config.toml
n_head = 3
norm_place = "peri"
rope_base = 10000.0
rope_fraction = 1.0
parallel_block = false
extras = ["some layers without attention", "local attention windows", "normalized values", "value embeddings", "an embedding shortcut", "learned residual scales", "skips across layers", "capped logits"]
init = "uniform"
init_std_up = 0.0707
weight_decay = 0.0
warmup_steps = 285
decay_shape = "linear"
batch_tokens = [8192, 16384, 32768]
seq_len = 2048
dataset = "wikipedia_en"
Each number is 128 + 24 x the weight over its row's rms, rounded and kept within 0 to 255. Layers, rows and columns count from 0. Numbers have three digits each. The size before them is the row's rms in percent of the matrix's.

# q: layer 19 attention query, 96x96, rms 0.0494, rows 0-36, columns 0-95
# k: layer 19 attention key, 96x96, rms 0.0494, rows 0-36, columns 0-95
# v: layer 19 attention value, 96x96, rms 0.0495, rows 0-31, columns 0-95
# o: layer 19 attention output (transposed), 96x96, rms 0.0618, rows 0-31, columns 0-95
q0 002:137105126096133161119160136147123091142173138145147168130127140067116176127150145147167104131134109139130139134136123118114096095150117126165149118125126125099121152108171167120168114164123094145121135064158160141120111092108124146128119122165093102108097152092134133145119146115162161166
k0 002:126155091096118129154119115114069118162117156191193130152144134101087129112139108119150114148090156134106065109128120124132108155119114140114164116128144095109143150102133159154122111141147146140144155151170138160149154134154133096128158142111155107097140132087101126101136117144157135123
q1 002:080155105099105141097178103128112129135189161095116121127130143103222106136126146101158085148143129146136148131114125121114135132150102099110103130110106115111131194105145161121126118138138141113142109115132125139099099110107152132102159153114090120155094140141111141158125109130143145136
k1 003:111133146134093155141121148080086087134098164109137112146142139117109123107180128112151129158115154127099093150155084132095128130151160179122112101159185110144106136125114111146161111121134124194097113157126125074141149152136122112090122114142112118106132128108112108099161129157125115126
q2 017:108092123140099130103117085146137145129147134098130163133122123127127127100110148151158095145134123123165200125107121100132155129154085092132110098094100106096121143151121139188119147153127086128144100088190130120137116099150132114142102137123092136161157139147124160102112114142147159159
k2 015:112147085136123132165113166158151094146169152149123131124119146131136122134162130084132124127146128165130063120163123149130127118092139115143145165163138148121166130060153121104126124088089181156131129164096138108120150115139144143092140102154142130108115128111079093153146149143118130120
q3 018:120093098128123156120125129136099148094120102099167130155106092167135144098118106137134112125117127161174171097124123118132175127146096124156122121126076131124162144138108117191085108145097126135157132157161156108147135120173139099154103108113109144127168143135120158108137111181109152133
k3 023:133143101161138114152104187156161084129145184151148127116131141109108137115179138076116131130127162148115050115155111154129107129109121141142144152172137141113162156097145156117159123095103147138121119173123128122109146112126141133097131103142163134127132144118078095133157134129112138115
q4 040:127115133137120105112146078138149136153147135120093154166151127135132106134107162153163098131122137089117202163098118077133114134158105135112123077092136128084079118145086126147134151146156093147121099100147102132131110106114123122137122157155099135136139099184137133121117133107154135155
k4 039:106143150077109154126131075103110178125130085138080130149113127129150117127095114159118120144126088107150218126105158126111132131154163118115102139085132136155106088156150094144123119144130108126119140090138123123129108171128116113154105138144107126103120108127167144108118140119148091149
q5 041:122082100136110135111128087161125156090123136104153136158123116139125149131110126137148071131102126128185188135105141088129150136149101104133105092101107137117131146124106100182108120156112093138115089136189114129135138121148102110126114133132102149149160125156137165112119100165134134173
k5 029:092178136082087143169114113091125150144133088144071155128091124132154096110129126110115153142157104133155157081131151158114126120155155088124116175094115128162144079166150095129126141122106152123111143111129140087133117156149132125147121144141115103081128098118124134123105143109149112141
q6 059:137136140108122143134123190073121101119118106144162114098107144118119131130124115095088168131137119152100061090161138175110119122102162103166135177153110121161160124134146149098136111120100154114139155140099160112129121132131153124127117115103149103129107135070110123139140144123095130085
k6 052:150125139153138108137113172139144060150103160104148147127129120152107147143160134134157143124135192126116042101165091150131123142131092130133146109172143125092145158145118166110144150119132140106149113174117130130162122074121133147103145130113141147144137143122098127138135117108114159117
q7 063:142103128148126135116145095166140167126151148134093167166146145128132131145103158156149091139105115079148194139100132076139110137156106125108126068098148144110085140115080120145119128144134096157120119109124089139136115144114122128126124148158109155145151100183153152122112137135152121154
k7 054:120123117110099164110128101136082161107141106155119105139138123119163111115086136127127095141086071124130204144101170088121134113154170137176114081088120156137107117105136091082115107127136133133127135101119128145091131170141114093136115126142143121117118107136174127123128132136133105121
q8 055:130113113143106168117113084175137145068150157118149135161104119147145163094111120144133108149104111144176163132149149147142139127127113101112096144097131164161159168124159126155107144171159109126099111120162108117146136135178099108134125134146070125112156142103115150119086118128134138134
k8 059:075151131111117162156122110108116165133143119145093134100113130128141104117105114155110147133156108123175173132148152156134142120124141094087091177080116123180133095164149122166120114152142141149110148101121127091166127178152134123164093134146080112114122123110119147135110139101134110144
q9 095:149153165134156088133123189090121093183081110109132100106141124113114131149112111138093176118140167119079091116155120132092127131103166155128128141165120146114119097129152134111127141086118162134157176136088132144121134111113154161120135145127127117114110153117124102145167146117111127095
k9 081:153114169174130109150109160133142083159057131113153116131151072145102139152140129176153144134116160129115095115139094103144145159135092135123139083156136149076117144124126141122153141127135149125154106148131113136138128077131144146102171143111146154156141122125082133151121096103121151127
q10 128:164140119186118167102124100136104120122115120121097112099068150086132122114117124159146176137153127127071106135119147107124125156128116144155124147112117148121122118109175108156164140152164144151150168143106148136109162138186124158139143141145103122147112136113149122144116119079132108179
k10 118:166114118137126172104127096094115116093080111116114098111167113124126147088170170175138137153119139134086147130153150124158121124111121130156115085134111137130107148088120139135126147093125136145174139151067149128126135095158143122100141149149161141121167129113158139140126104114183113158
q11 139:081110136106142125101091147162106113131164111154123108158142130162151125126121133166101146127114150099130119103108165115120109120104113203145080108086114149112165148131100142122094131112193152140151133122129161118130126157154145094115132149165113103142137117116117156082159121143111123159
k11 138:099129136080141122097151159147103083126102140164115128124145149081111101114113145193127116100079099115138109146141130150128126114122138162164139101125075106165156152134114124120112095145185118122163105131145139156132155157124133140124100116143139105163137150142087122125159141108126147175
q12 157:117137106079148139088092126136164170189129143106106188141128100138150150088127107134099089138126131157119127138089121096129147123106133123124148147176090158110127117089121130107122140151190132114101136145105119126118168142108109121146122122154149121139161142122128107162125150158129116073
k12 153:114106143126136130103112143134138122161161112125144133123104126131114098081146140160080088154064149127152130100119120092085144124106157134119165111129114099109122125163132110097123050180160118157097106135105099144131140107133097163119113137148158138126137105123138108161101130146100118097
q13 155:140089134121129110108132117126115158137113125099123125106126083165176095138118140126091154115137098153107113128180124114147089114135162124120155137123143104107141177132151131124145128174132141157174174159150112191140157153121113102111116105106173129109123115143125114083134120070106117109
k13 161:133101075144108090098132125111118164141147134139118132097058114098170177140195098132106128132155106143092137114173142141117138116135140142134120102096165119105119155160124151116109118164128114119144131149133094129167085160121124136105131112130167079109152117136118125116158120121101131147
q14 161:143127104128143133088103140143087125130137142131112054114123123117136107119132085169119124111123067138105127128156136143160154111162152139097155133130122117123142085170097086099126133093120171108132106143121142153160141089102082100164102130150080150145124130130116102100123088142121139123
k14 175:136080159149107164126139152132162097130154123136127124094145117144168145131144080132149099137123069097091099142154139119121139152105079144122116090166133117129119117134125127100141145093168130135145122159143116201143120093124119132133103105142087141135130117116125117085115105174098096109
q15 155:143108087156131092147117112125113130142126107162180098143124186135137117124171130115130115067125091121172162155110077114132093140134146107109103131146143111144153122143138107139131154105150125072141144137101163115132142098134121142126127117165092086151176106121110108117106114158115105101
k15 174:122139108176105091145137116135138148109131142146133123113138124073131108128170159156132127144118066102154103146103115149106125149104128066118114111163169153120149119132093100143104121129142136177137121133147167094128136066116157156146109143149108090146102123147132110125120130126092093090
q16 002:146152100089114139190156102149089148117139137110162122126107124112122104117193132127101135116094113118160141110118149138219128141131115132098075156131091123137090133130139130101109106100089110116077110095144163137132120136122146123110133136100153150117095137149124135114139112109136121121
k16 002:102116075152098132113151121117141105185130146113119156122122089109135127103122154079147116128123130132113157127173105115116116074097155124185097120138112080136142122149147103117153109091117140098148103123123123125110129157107131157104120154134071167137137104125123082163138151148096101116
q17 003:137091122113101117132144165128080117133108109149085123121167124131132071145142089127134140153140118109084146165134109114060140120116186129152105124133127099140150102115144133114126132128087101150117166147113120107130117159163108112158139084082114150148148157098122149135128119183119121111
k17 002:101145099162097117179119112118117134140165097107149139166170123170089179119122162179109129124099113137120066126135130132135130113148103101129150095109157124153128117158141154140141094130137137106149132124132139178096178123114150133138169145155166116126133131114141106119103094103107163135
q18 008:141133104087120086123133097165201131142150164116108158120128143125152128149146163156139121171129109106160112152129154114171104135139073129127130140119132132164101124129128155123178159143164112096108115075112096147111110113098150149143161150119130134142118121173141124132079141105140129144
k18 008:100161118120098147142114162131110131152196129135098111166102117130155087109130137103148135131146112116150130066120139154115123110087170110154120181106136125162143101118109103126148156096067158150140134148114115114126125141141121126098112137173102122087178126110138127118149144124122099157
q19 030:132102121148107118102140099134142159139138138104088159152134114144138126131109158157178093133121124096149217134089110093144153129138096122124119079088106115094108117155108130176123146165127100145138097108159106133125112104129128122132113134132100147161156129153141150102088128144146140168
k19 021:093163106114094144159098141133130116151151116161103124133104141133153088116147118096100142133169120145136088084148143160110127126116159075131142202128142139156170104106144091122123149095089171143124129147115153092119125142155142141134136141168133110071121097124102126132123155128132127144
q20 035:131151146135165109148131150112151098160141134160105133099143140119140116122134139108127177121144130139084061142154121160146088117117157146113144183138153121130134112108151146059159131098137158113132142124082139139123133145103127158131170141148158106101079124114128083146130155091137110104
k20 032:121100150146160146109159091121118166121098118114150100130139122127122170145097134164116094125093118108119204186092121098131140128129109171117113077102137128112064142140111119149106107152167080134133125087144105155121138115121102117124113127100127137167119145148162127124138115140118133138
q21 047:139122136143128103107145081149134138153137138126088147161145127132123120145117157167158100127121134080117199175097119072133124134148120146096125068103149122086079122132091121147125147146159107144135112084126106153135106117106125126131129157154096138134136108186151132123115133111153135146
k21 044:100130142105119154120142068109125186117135091139114100131128129121149123122095120133113110133113072114145228166084162103123134118134153131118108123078117140150091105123131090142108100145135104144123137075139123139108129165133111110148122137134102120115121113138174129118122141130136103150
q22 045:124076097141097171117127092143140157067123142114160132140109130146137138129103116118125078148111108134189170102117133117137140141153104095140099117113100153149147151126117106186119114153114093134108104154184108109120130135150112092129114124125112149160170121125117168111100112151136137150
k22 031:120160124094091132142122129078133146126137101126087167123107151096134096121102139101118167151159118141147171113122176137122119110153142055137113164110092113153128072154145115129121164126085157108108159110119159103132111113133157095148092155130137112117142098102138149112125152113131119139
q23 051:150117140120117114094128182103155142179110139125126134090140143124113123128144117102116158116141162120069106139122098162124086087098156127114121178173124081133119117150144173127119113132098132138141136112085142133134103069115163135119150109068112127139121138118080119131156129136133140111
k23 039:147135111146162149079131171142162124117173181124123140153140165129121118152141140093108155112112168119134075083141134141129111113128122160138119144178150113104134163100122170126124148107079127154116127125085112153167131105118114148139129136168115130172138167113135116131148151119112148084
q24 072:153134122129142117108163069169120140097133134129084133175139134133133129144123148157137104132117116093142152151102142068134129119144116156112141085110170146106088142114075079129118122117137093128113121121140096144119136150111095143128129144138123146097153116196192126111119152120146130156
k24 060:135114153100125174099149081129093178103142098123135091155117140113171143135108129130100082125100089119122196155111155131118134084131142148135113140096132112160097131127120092127106108128175100138122146104130121143103128165136101135146114112143103108092123130160185132107121126148148108149
q25 065:128102129127131106103131156133137118093139114118126114120140149144121138075133115105096151139101150158092074111190127180121095094071151113142137165172151115194154109129112160115123113109115124105117149143121102087115122125128107122129130147095099112084135125099137122138120152139122163101
k25 079:160145127142144108141138159122134107128116135083105149126132156127102142114134139122118187138124190125147106113191086149110149102103077141144131119168142101140113101159105188148108153110106101118119137168129105158126137101121160151118133171093113127143158141097100149133122140135103160141
q26 114:106179119126077130127105118191137177147146135152124109120141101153108074119117144124117143153167147144128157168128106107132119110147108148072097157088117150154141099131144116115155137147133117142091121146198100123085119108134113131123133120114116100136162135164096140119125134129090129125
k26 119:125126150123080148157123101151129136146100128143111078100122119123102164118123151150137126145141089157074126121124114137150126125120125154121094139062118091168124087128119102195180125156187130159145166127101101128118155156161139152131132152120113107117152139157129130147123119114115139132
q27 138:115124129152103161121150158122109127138120134091129153039122121148086152147126147148120120109096130095157143121085164143127122137088129169108123128148151136117135109096165152132130104145115157133100116145135142129155078142151085091139128109143108128110135110169157133112102064118130145094
k27 139:080115098159151150114104129146121106117160144119152132094132105137115133160104138161123116146096152117107129125118113099155128105093111167141120106134185139098139131131112182186157125119107153125130133116137151148170176206121130083110126131117097121169122122123144113154147114132121116095
q28 156:150122104079073121118100132130121143108113170149122175109137099148140118142099119086120126136144096115181142135102098155132154128113134114139094133119117147095130147109100165184151133137172101094140186143127136130142136123108119152125173155112132113114153090133134123094136089090149139152
k28 164:124135085090091132147153111106112153118122156141123153103115117132179136158147096135113151119095122098159121139121111111087134123149156119104152151116070133088122123156116162179150109113161154125120123116140110113104168105132101143126161168156153083140120140112170130125179104122125118083
q29 157:138096179121148129146126097107110108141106088121153113112180134121123111153103110111121133129128178127100104132080146163059136129103136145120084125098094142091148154121128140124139104092122164116116161114155128129146113124142156129135115093143130122095096163129130063116146148133110124082
k29 159:130130166143166133144109151122091160159092132136206121122142134120146128127103149141109144148093185114101125159119098122136126142115136112151154122145147128100135176129124137148173120113144169082133110130187102105117112130131130108104150081091126113159112136123123076105118157117119114150
q30 171:088139117119091118157191144088169156123118124118121132111118121110155153137088129122117155134146166167160132146112142112151128117148146176158150115128131130105150095148091094108137168107130099168168126108146157104087120132149129137149119130122113166103117147087100122127100101077139138096
k30 174:136081143123113092121133109095142137134120114171136117142091100099159126129107147122122135126181180166143106121117100077142133096113132153111119085135100170182148072146136181131111126109124123123129132130143174132128122127117120132130125131113119188110143127148095119128102091080143119108
q31 159:103134152107044090077100157109131142117146142153167094154132152083143157135150133144136094145098123143120149150149133170153126149104134129144121119118132169115118108119125127133129121088143131145123103090151131080142134144132160119156195114125142168097118122139151133155127138092098132131
k31 166:151140129092101138105057150137094114110160153110146134149119139143135105144086130131155138117103096142122130141146101171123111137112116178127143128112125149127097101152107135129086113130135110142103126135149154134112141128155136095144199125108128204123097137110159152132131105086088130156
v0 121:112130110135130175129128112107116151092114118128101122135113166108128137143126118110100114093139126149158146129111115108125161094144041138146138171119116116181119114171110148113127131165138099132096128140102172158149171094138116100189102125152098112150137124084138131118123109154139151136
o0 099:118126148079141090116130096149116121132141140129095161117117099181154114135156136164163137137166106145158112095091126162128090134104153110127137124105114119113146129095155118136177133097136138120148063112135141110121098138141126143112144144131112159129132141226109113120120151131117097133
v1 100:167112142100213119167109151142152126145135096153186140144103109133115118139139133139144122158099158107119174118166115147130118152098108111150120127152152134164124118150173116116128129064147158113163147108135126148123131161138123144121129163138131120103175131175134154154145135153118137115
o1 104:094117152140091124127150124114086103139155154081123088114165133111096178100096112144120150102150107143086105115119098083122098115153137101109125099115127129116150109109082140122093106130113115093097175141100099105136150111101103137096135102132137136156101138084150135090125128124153094134
v2 110:121143134202127074157142160162109103138091120147128139098153101156169150134151127134066090114140135113133152126170140131121113169090170116130119054143148137143135096139148125144101104132122120149174134170110126130109097156135135149133147129119140155102140128144124144125122149116132143117
o2 093:179096158053125151109112117096120121144163113141144136134080145067100152109130139143160169139109127150116105134127132130138115088145118103119125151136167128102133139103099161109161134105113134128069151092136130161084142118110124130128086119131136103125134115070158126145125116127126124151
v3 101:125121112194174154159117133174128123155121150125134132103096120149149142061134161143141182110136167076125109162127155128153112141123142145104121073137117160153106162081157111122166125107148127117140102126115097137116129141119134106128136117102161138130148148162134114142087150114114142124
o3 106:132133131109113112107129152093163121121151096170129121163164121125075115162118085123142121147118148152098163120145124081115118151127153086147148134136152098106165148137141115176095135147128111155087161143164134114154113110162112132116099138131096125120126109099151154140181086102165105145
v4 119:095141152096141109166125147087105111157090132165182101124135073153149142125151127141158150150112146127112154108167113141170122127123120107063150086139146132162163151117180120120089125102139141100137150127175122117120102144121141169103129133140112142116094144154140142156142111126116116118
o4 106:155093160128127134134143129173131136135139137126102072132124141073117136132088129124110138138147125113118105126126159115092093164119146148146109135191104123129093091143117122125168106093090142116152125155103106131105165135095142074142125146120156097130140089070139173118132140097108132124
v5 117:167135157103155118166140159123102128166126143145151154093092110128139121115180124151116058129125164129076139126179143127129123103120188106134139105169176102170145141098138126134158148095117154137155144139108125143126116124117123140084155076122124140126135122134117131122114160104123121126
o5 100:134084149152138098120110132116125142120145114145118079107156153151132145114081172107128162178113112096122091123122126137166151172113149129131106113143102171099120125136147110095153101121101113124124114098100070122116118138126094123132094189135102117113138184088140138132146106121096130124
v6 114:104140130140115129073103116072157162115119130078111149115137124128120143125119125112148119121143112183127119126092134132145154089127096150200155161106098055144091124164103124131133113135144130166114121102138132121128170123125150118161117130118067116165141117109114131125135131144140107146
o6 100:128117112121128174171132114160077119128120129131079143132131134104142101115154103156104112153135137115156133130121125103191129164164133123097108115116172173151186128127133129132154124142141115090159111129110143112146133130137123140141142103131165166073115149186152148098131163131105159111
v7 091:107141121082134120144138117165143128103115114134158107111110141107108154132077132108090132144116129135116141128155134118157106088086121149089150068107147138120138114094079092143089120112099111104104102144127115132125121169158171149099124107115138098072139153152125136161100136104095169120
o7 107:144098131148109150081155138132120110130120124114117130152137121131147129109124147151163136101128176174132131126121119162112173146157150118159070168160124137125129128180163132125157148177133099134156125139159133106147132128089081126148143157124137142159127103123145110109171113172165074129
v8 088:169110137108136127110103136145102139183133125133112143111120184123139116153100113126120152109120185116123113109178125145161154158110116081155155094127125120122136141114093124085154112098140117156183117121143098164118148103149133115085127133156117140143163114155089110127101153117149092090
o8 104:120158105131138155141186128107150141111162115104156109152162071094167151120154166148138127156128106114123135126078107104108094114154158146131091140113090131139123134142167123116132130122134129094085123176119124120158144140104116168172140128077117141127099131095131108120146092134119142169
v9 098:137140151120121114100155132112143131163125136155131081142119144141136074111110130164117082128109152093102081108156135127165099183124164150136088123144143130127166106101124105159142117119041084111166093104113116146118119119126117142151150121119123150134132129121095144102138138161125157119
o9 096:127085127140147135126146187147095110120145124160148111145131111121107163151122111110116164131135130147158135134112129161101149114109130106103181123116128140147102160121124117093123173141176198143093160156116115117122147135099164122100091112119134124109179140104142133177128098093113093133
v10 091:129141114095121168116135142124142153092106102156123177133120126114109158139100134094157116127142126102145125097138153127111151069134120129112186151132129112098181108125085098117106140085119122132084102108115136166117134148127088131161147089171071110147107137146140105122106111096137118137
o10 108:083127073117146098142138150127126122137134143069152119156146106112148125131149123132080143121130100109148108164122112105133120150095100155095094129125093111138083149142133141132157121189124147121165151137150141081160107082151160094115112158097133185134142120144133138147121122160127123150
v11 093:138138138086112103139175131111087135146170142111125088111145094131147150102096148099154145132126130134135153111170117123191116109133124154103141165158123127178123133090061135100145135118121129105127141113154109151117089164182117157132144154119084114155129132142139142152117099140129160126
o11 096:135098104123147141137084128147155135125070140155151168144093163151095136148145101138095103140091133131105102113082125145135095148109139107133141110110109106087127109176189120146094161106138146123122155134119144127145150098091121125134091108106158161145137163108157158107115147103097130139
v12 095:156102139190115153164102092128155134141154134137148162140152142086092088120128124134117175106139104159126124147107098097102139120133177181079149099126082141122118147188142110106125155133122148126130114100133115103135092114161139090113165140106099143142105125114108110128135136131137123124
o12 118:100153074090126085106153126148105176131137110113135122123087103157143147112097103132150097140123163105148116105145134145151090155141089112151127136091149134181122144101108101173119085116150150137114135150127166150123140115100108129105109103135138143124140182157178141102128129120155104139
v13 096:112159106150100083121135136137113117132117100203152130137128084118128163105131145125167147142134121127142124131135090141108121131124181139104123114158056145107142121122089129130120132148125113119158120167160130096121147154138171155098105176109177122140074145130113155142117146146127122153
o13 088:128091156119149132125151112123146146136138178085100078138125177149139112172124119158070107137095101146125113133105140142152159137146126113145115113085151179176131153136168096143109120115113159124101163105097087151120096112117110096153134113142133129125153120094124166149116122106116134115
v14 112:143121158148147151111159145160125109174124131165153091093133100171137117104144139179143095135129133102105150129155128114128113166129158140110144067149142154094117171110147114165134166144110112147120109126102086103113107122135165150106165117153176150102169128122129129144153125097121132101
o14 083:118115131103122096164075139109151156106159140125109093179107149104145139141125148106138158148078154122114123149118162118119121144101149094143120192139114109119142097097131118091132076120104102127131162113142129154150093131103091138121088153081104088148116137115133144122118086120112110143
v15 089:119135126105130120146080147118138126146091134155143097078162129174116166119149129195109159122126114126078076104137141104093143164120138140127115136130105131145182159135130119126121151111113155159114127137121132088127180114143158145122126091144127122097147104144107115132142108130058127130
o15 092:142138121142130134099182113135101135131171122086143134161130129094125103125138145096136105121128163131150145177139102151152124115112120128120120114089146139103096101125135138105114107140173153106170138151110091184089053153108151131141119164129109126145117159069139100129128140137153142113
v16 100:121108116116115129094134086138163154096120163117108089124116138112132146140083128154117162152113158141133119124115121131149123053131077102104105135131111131180100125150095074104120137116144125098133123108087132092107106111151082144139148099132117111130084113136180141132085129152119132131
o16 103:162151121131167153157145153084106156157120107139141182155128138129135154105165147093121106126116070156131143113127135137120114168077145155118170141103138152133158113129149184123120117124133142155103120139161157143107149135115137106111103171095084124136148133125093105120176151105153131131
v17 086:173090156146133135175174140134133155134142118109137126118131101111143119152116080138089124130132092146144103150130104115142116149153159102132118146127147133118145149139080150073167091101094112137095088111099114132156121159093136083124115139166115168176121116151097127153141131098123139151
o17 096:107120110127113112075063113105118124142113142160112148128105150147107117122114173117145130116153157111128140097125148142110161110109112117150171153151112089141126099136152100133113178137135165121155125104151143144145167100142122183128138124072123098105111137069131121081130110154118111102
v18 101:114163137152095124078129153166127116107125122109132115123157198124138154122144139145175070147151147110143150118109133110140123116142178126122124115137143113117106128162197136168124134155126102128109114105123156097134122107120148140143156091112160101120151108129102129142114127101070147081
o18 102:100115120120128104165115119108125126142110140148145129096097059112071104127117142095074137084114111140103121153137098154094141152138123155154136147126126142150118114102097132107111142092124142123177120144144115143155126133144131149125151127171103152125120149155159137086150167156191100153
v19 084:193126118124094153117170121129130132134162110143111137087103130123107080102110133147113178114146111180105127128130136097117150122108145119097144130113112159100104155188107074150121167153123136101061138120114151146127110133102126095099121122127123158114105107131148103140148127135119128171
o19 098:120157151131171091128098142119143147121109135102107140167115126139128165137111137083153098161093101106152134122127116142110139096136107146120099084108162126144145090081159173109134086131110132137168093130112083095087163118167108119149116131127138113161168145093115104109126110112143128104
v20 089:087138108134101143050117155122125111145097112122105172179147134131120145171137100118148111109117130131162136115097129163113125114141116133116178131122099126175127140104092129138103136137083093113134142130126150147170163145098153120156110171152100119142094114136131119101094128134094121172
o20 095:137122165116165151159133131088148110111105152150093109117083103104152096118103149109128122157167072120111147122107123132119129108149125121138093129122136090089128116128155164119108125133172109113133060140156151097111155121166102101147160089121124108132155165138126111160125136148175139104
v21 123:143126133087095128108102152155130127082126143115130131085116145183083168127120150122126077116151109156152119128137115140173110088122162115158107117166164091157133093189089109132084093130102125132095147138105121113137125153112132104107145158150119101120154131141131135142136152128132126092
o21 097:106152150128177123121156100127133121158107136156149102130132153104155091166127100132094139143112140096096133120117129150130144160113131108106147100071133166092136131059130140129161135139120082127124085093110144173113141089129114160130106122113152159134129091092109142141116095130084127148
v22 109:120105135106127151182116140164132151157183125122171097154151160184079160122083112165176143118097155142110106123138124098097139112157144128131117138115108124142109114160140125146138143144132107148180134171120121114086132122151152129089164136128153115127165135141118127109152113099124121159
o22 089:121146122162122124093155104104131119102075139136097173137118074105150085102127144090116137148145122078102166107161095120117094155140142149143122136114135115124148147101095108125106139114158155112090107086133108141149126148116128133135108100141085181126139095105133124149089132164149156101
v23 090:106114131156114127104099117087153112132130128081125103111111125175085119126132147119134115095114066176163148110142127129122127134128117112156119125165118136094132155159129179151145148182132131117068137107120147123152130142106110115149090140110130107141088126063100129151142105087123137111
o23 107:136113125113151149139138160165098169118129143161110135121148137099117149134120114143140141173157179123124150164093104149144166116134153139141128140100154110131127108115150118104110116130105141174198138147132144148110142139117124188116166115172120162119158120178166114100122165168118127144
v24 099:179125149145159127194141141171116110129156129158139133164108107145141123081076143138174111137138150092103142089147110120146118152108138109099108120113140097128078144113125091093124149105085150165129133151137110115115106106116166134137118134124133132123102131163107113120138113079147084143
o24 101:143120105123114115067114135112160136169112128108141099087159151143135114176140133096107154171100140141140095177122155141129112142124130118112122103154138125158169117126119146160127118112107086122127104102125140155120130151130085140094128134113129165133149122062156121113114156183128174162
v25 097:144133131160148119134099100125145113127133111130116080129100116117137166072161124121074129125150128104111109150148168148166133138145163160063140108107104170093121115137124099168155165120109098154144150151150147145152104139097062163137140132098101138128152140118124119133123116116153125118
o25 100:120130133108111131124160147159125168164115112135121157131134119141153098172126142126139149135120121145118160139100077102095126123078129087180112122156148089147144115099122121083089131144098153117094113093096060136164147129144169109133132144159143143132115126095098161132151096128123104130
v26 101:141115115198155123118123110155136114204146121150154087130140149134126113158090147126154105119119145119108118139197124096095116141152132120142104114152147146135160124110109115119155140181128095148117116125112114101087100140134100111067138110142167151119174134142122124142130130097123125143
o26 091:132111111093133163141120159141156149082108131169158114164114106118090129091132110125129154114120131127119116131104161124140121135133184130104138118127165153120063123122160123141093127061132109128160150128171131144179125123164121143132106153083111082115092104115127143148131118140154134091
v27 080:098139130165134084141124146141147161101141107175160136137124159148127129100135133126145093163167077126131160121126124102112100114121140076129139095176157158117091153145110098167130139118067124133149129118157115173130116131145106123159126124122153133090094144147139142127147162104169153104
o27 100:151140146109157164127156119124138100153129105095140126106122120132145152160147129121127153094121142112122123128168127126154138124123132120139100148092109117107180079130095132109109121159152126098107117159108182050133133125058147139088133123106157142144135135146137122144117079125077094136
v28 095:095144136123129128103111145168119111182143119136121160148138123120130134117141141116129082104157115091102109105133142127096126164169139141141102146134173146061103082079150116154145149150163126147133113100156081169127143121125109116122127139176166123117152135108085131143132116097106154154
o28 105:148099128113125116147133107101141171106080174102134077115106140130131110135120085158144160138110128133137125154123119143121139120108106118119166124154104124146172167169112133092143095141116119122102161160102173093130109190150137131136115127068106143134146136132147157133119126180130089113
v29 085:145104115209133084110104139131119108171095138133119148141165110118123132111133104189147136144113141119071159136126173190138119111139141116154126129167133158141089161102155120150110113159104124140137114097134128145109114166100146115115154130143132141126100139108099122123102161093118110122
o29 103:100172136066163172129168103139111165092157112135140112117071137148115175135114153125140102131147107122157096143146116105095133181094146107126125140106132149113169111130114159107119130114127147148142140151105116120175162084132126119091120113104093144111123087107127121140152141114138150124
v30 095:182112131175165140150093145111135133140137134137147113117150109136162090095152126185160084155132166130105112147128133126112117177152164102088109127147144142098143157078128134108184122129113124105127103152109088154168113129118142119099154109131134132102144111139150138126118127082119098143
o30 101:114102123125113135113165128151105152163139121115133084148122137146131150132109184096083145110137149093123131092144136178142119125132143119159164097157112122146115126160132127177101152153139127123098171157116180102100109112125106156142112080109124135115116125107117117140177116186089129108
v31 096:081130097082146181099125119090112142124122137103118153146145151138112085154125112140132143103110096124186117110097153131100140151096129129164124165110128123091103148151156136117098110121112121128156125092112146127136104128066145130158158131149141122116109106077100112091117072125121142124
o31 107:155111128162073078141124105156153104139151100138133160132129095167138156139135150124113117107123152134148110137119135167155102092170126164104139133124117136116128115097080130123131148154129143130114102146141126127148167093174109156150118088106102142150153131160145117158150199125161118164
q32 016:151187103134135175127106123147089154160174140114121150105147098129141132125148114110119153140112142099101151143140108142130121155112130089161059091141097152110117086125122091142108135154146149125114099146108116107156129125146117135141088116091120179106117139170127128125125064110118115119
k32 021:135142164118104062132132117157063110129113121122124149131120140127127113151113107134135116112175108125156098103128140062106125120154128128098160100131136105119160175106128100146131128113119125154125105170120118131121094098117134092097121124121116120132155127126111171125112213151170126131
q33 027:153128122145148133115171130099101108131095091121094201118157139107090120125125116167124137138141150111065147174088133111150110134114105125118085105145123133107134093177115145148106108154160103126148171117132087131146112124119143127103117084130146125134132107107146156124095117136153171114
k33 041:151168178079132068156123145141072125141159106124133143093101141100127151127116123131109121148152113086160097100139154095105115099132156118102124094119123108130147152104117093123133121091107149123125131152120107138113131082123118128109105130134123139160130167125138169142147197122123084112
q34 031:140129121118110112110114122088173126148107146115121138050145148105125101161170129127129134126129151095095121142120138103146101137130135147113134171105143138163085159136131090105107117102140141126130172128165139142138118147093152174115141138144134118149117062114158121148111128136188169160
k34 033:112153167156119150156111113175105119123151104132090156164093150150121152088117142137109156103187120114164128107132140113126144121159113092084103090135136115078167121127094135145161121119130064103148094155138122123128138144117114112116154127145136145126153138117077171106115130126110111144
q35 041:117117127122108142107131095107159136178113120127124160144121125137162104169134137163134126167138138086089177155109105157137125172173124132145113153111157105140116120142152107126100097100155093113167180149168140135142123123121130111092154125129127141148133061132138129151116113113185132098
k35 045:131112157182106160116132074105134139124098139159091160135116125154146109129107165112136110105132127130124156136136080096149148165121127135121171114089134124092157113181114124146105147162142108091139095085174153121173137116122125135111117133097126142153137112095109155100108081143142142147
q36 061:124154113154138143147123164152122122077137125125141086104120136156092148082148106118116141091135126180181044115159142126138142093089136115129159115148109116150149130118141180109147132154104158132109101120105140095121132131138133136158141109114137103109128175096110120105131135161094136136
k36 054:147128104068163113141119175153120102117174107116143107115104135097115140121111113125106132129142120123129088096124133168119101099138133121132093158186108159159123154075148136110153112098146149147132118164096090139087114131145117120165148113157143110106100152152140119163144176114103142117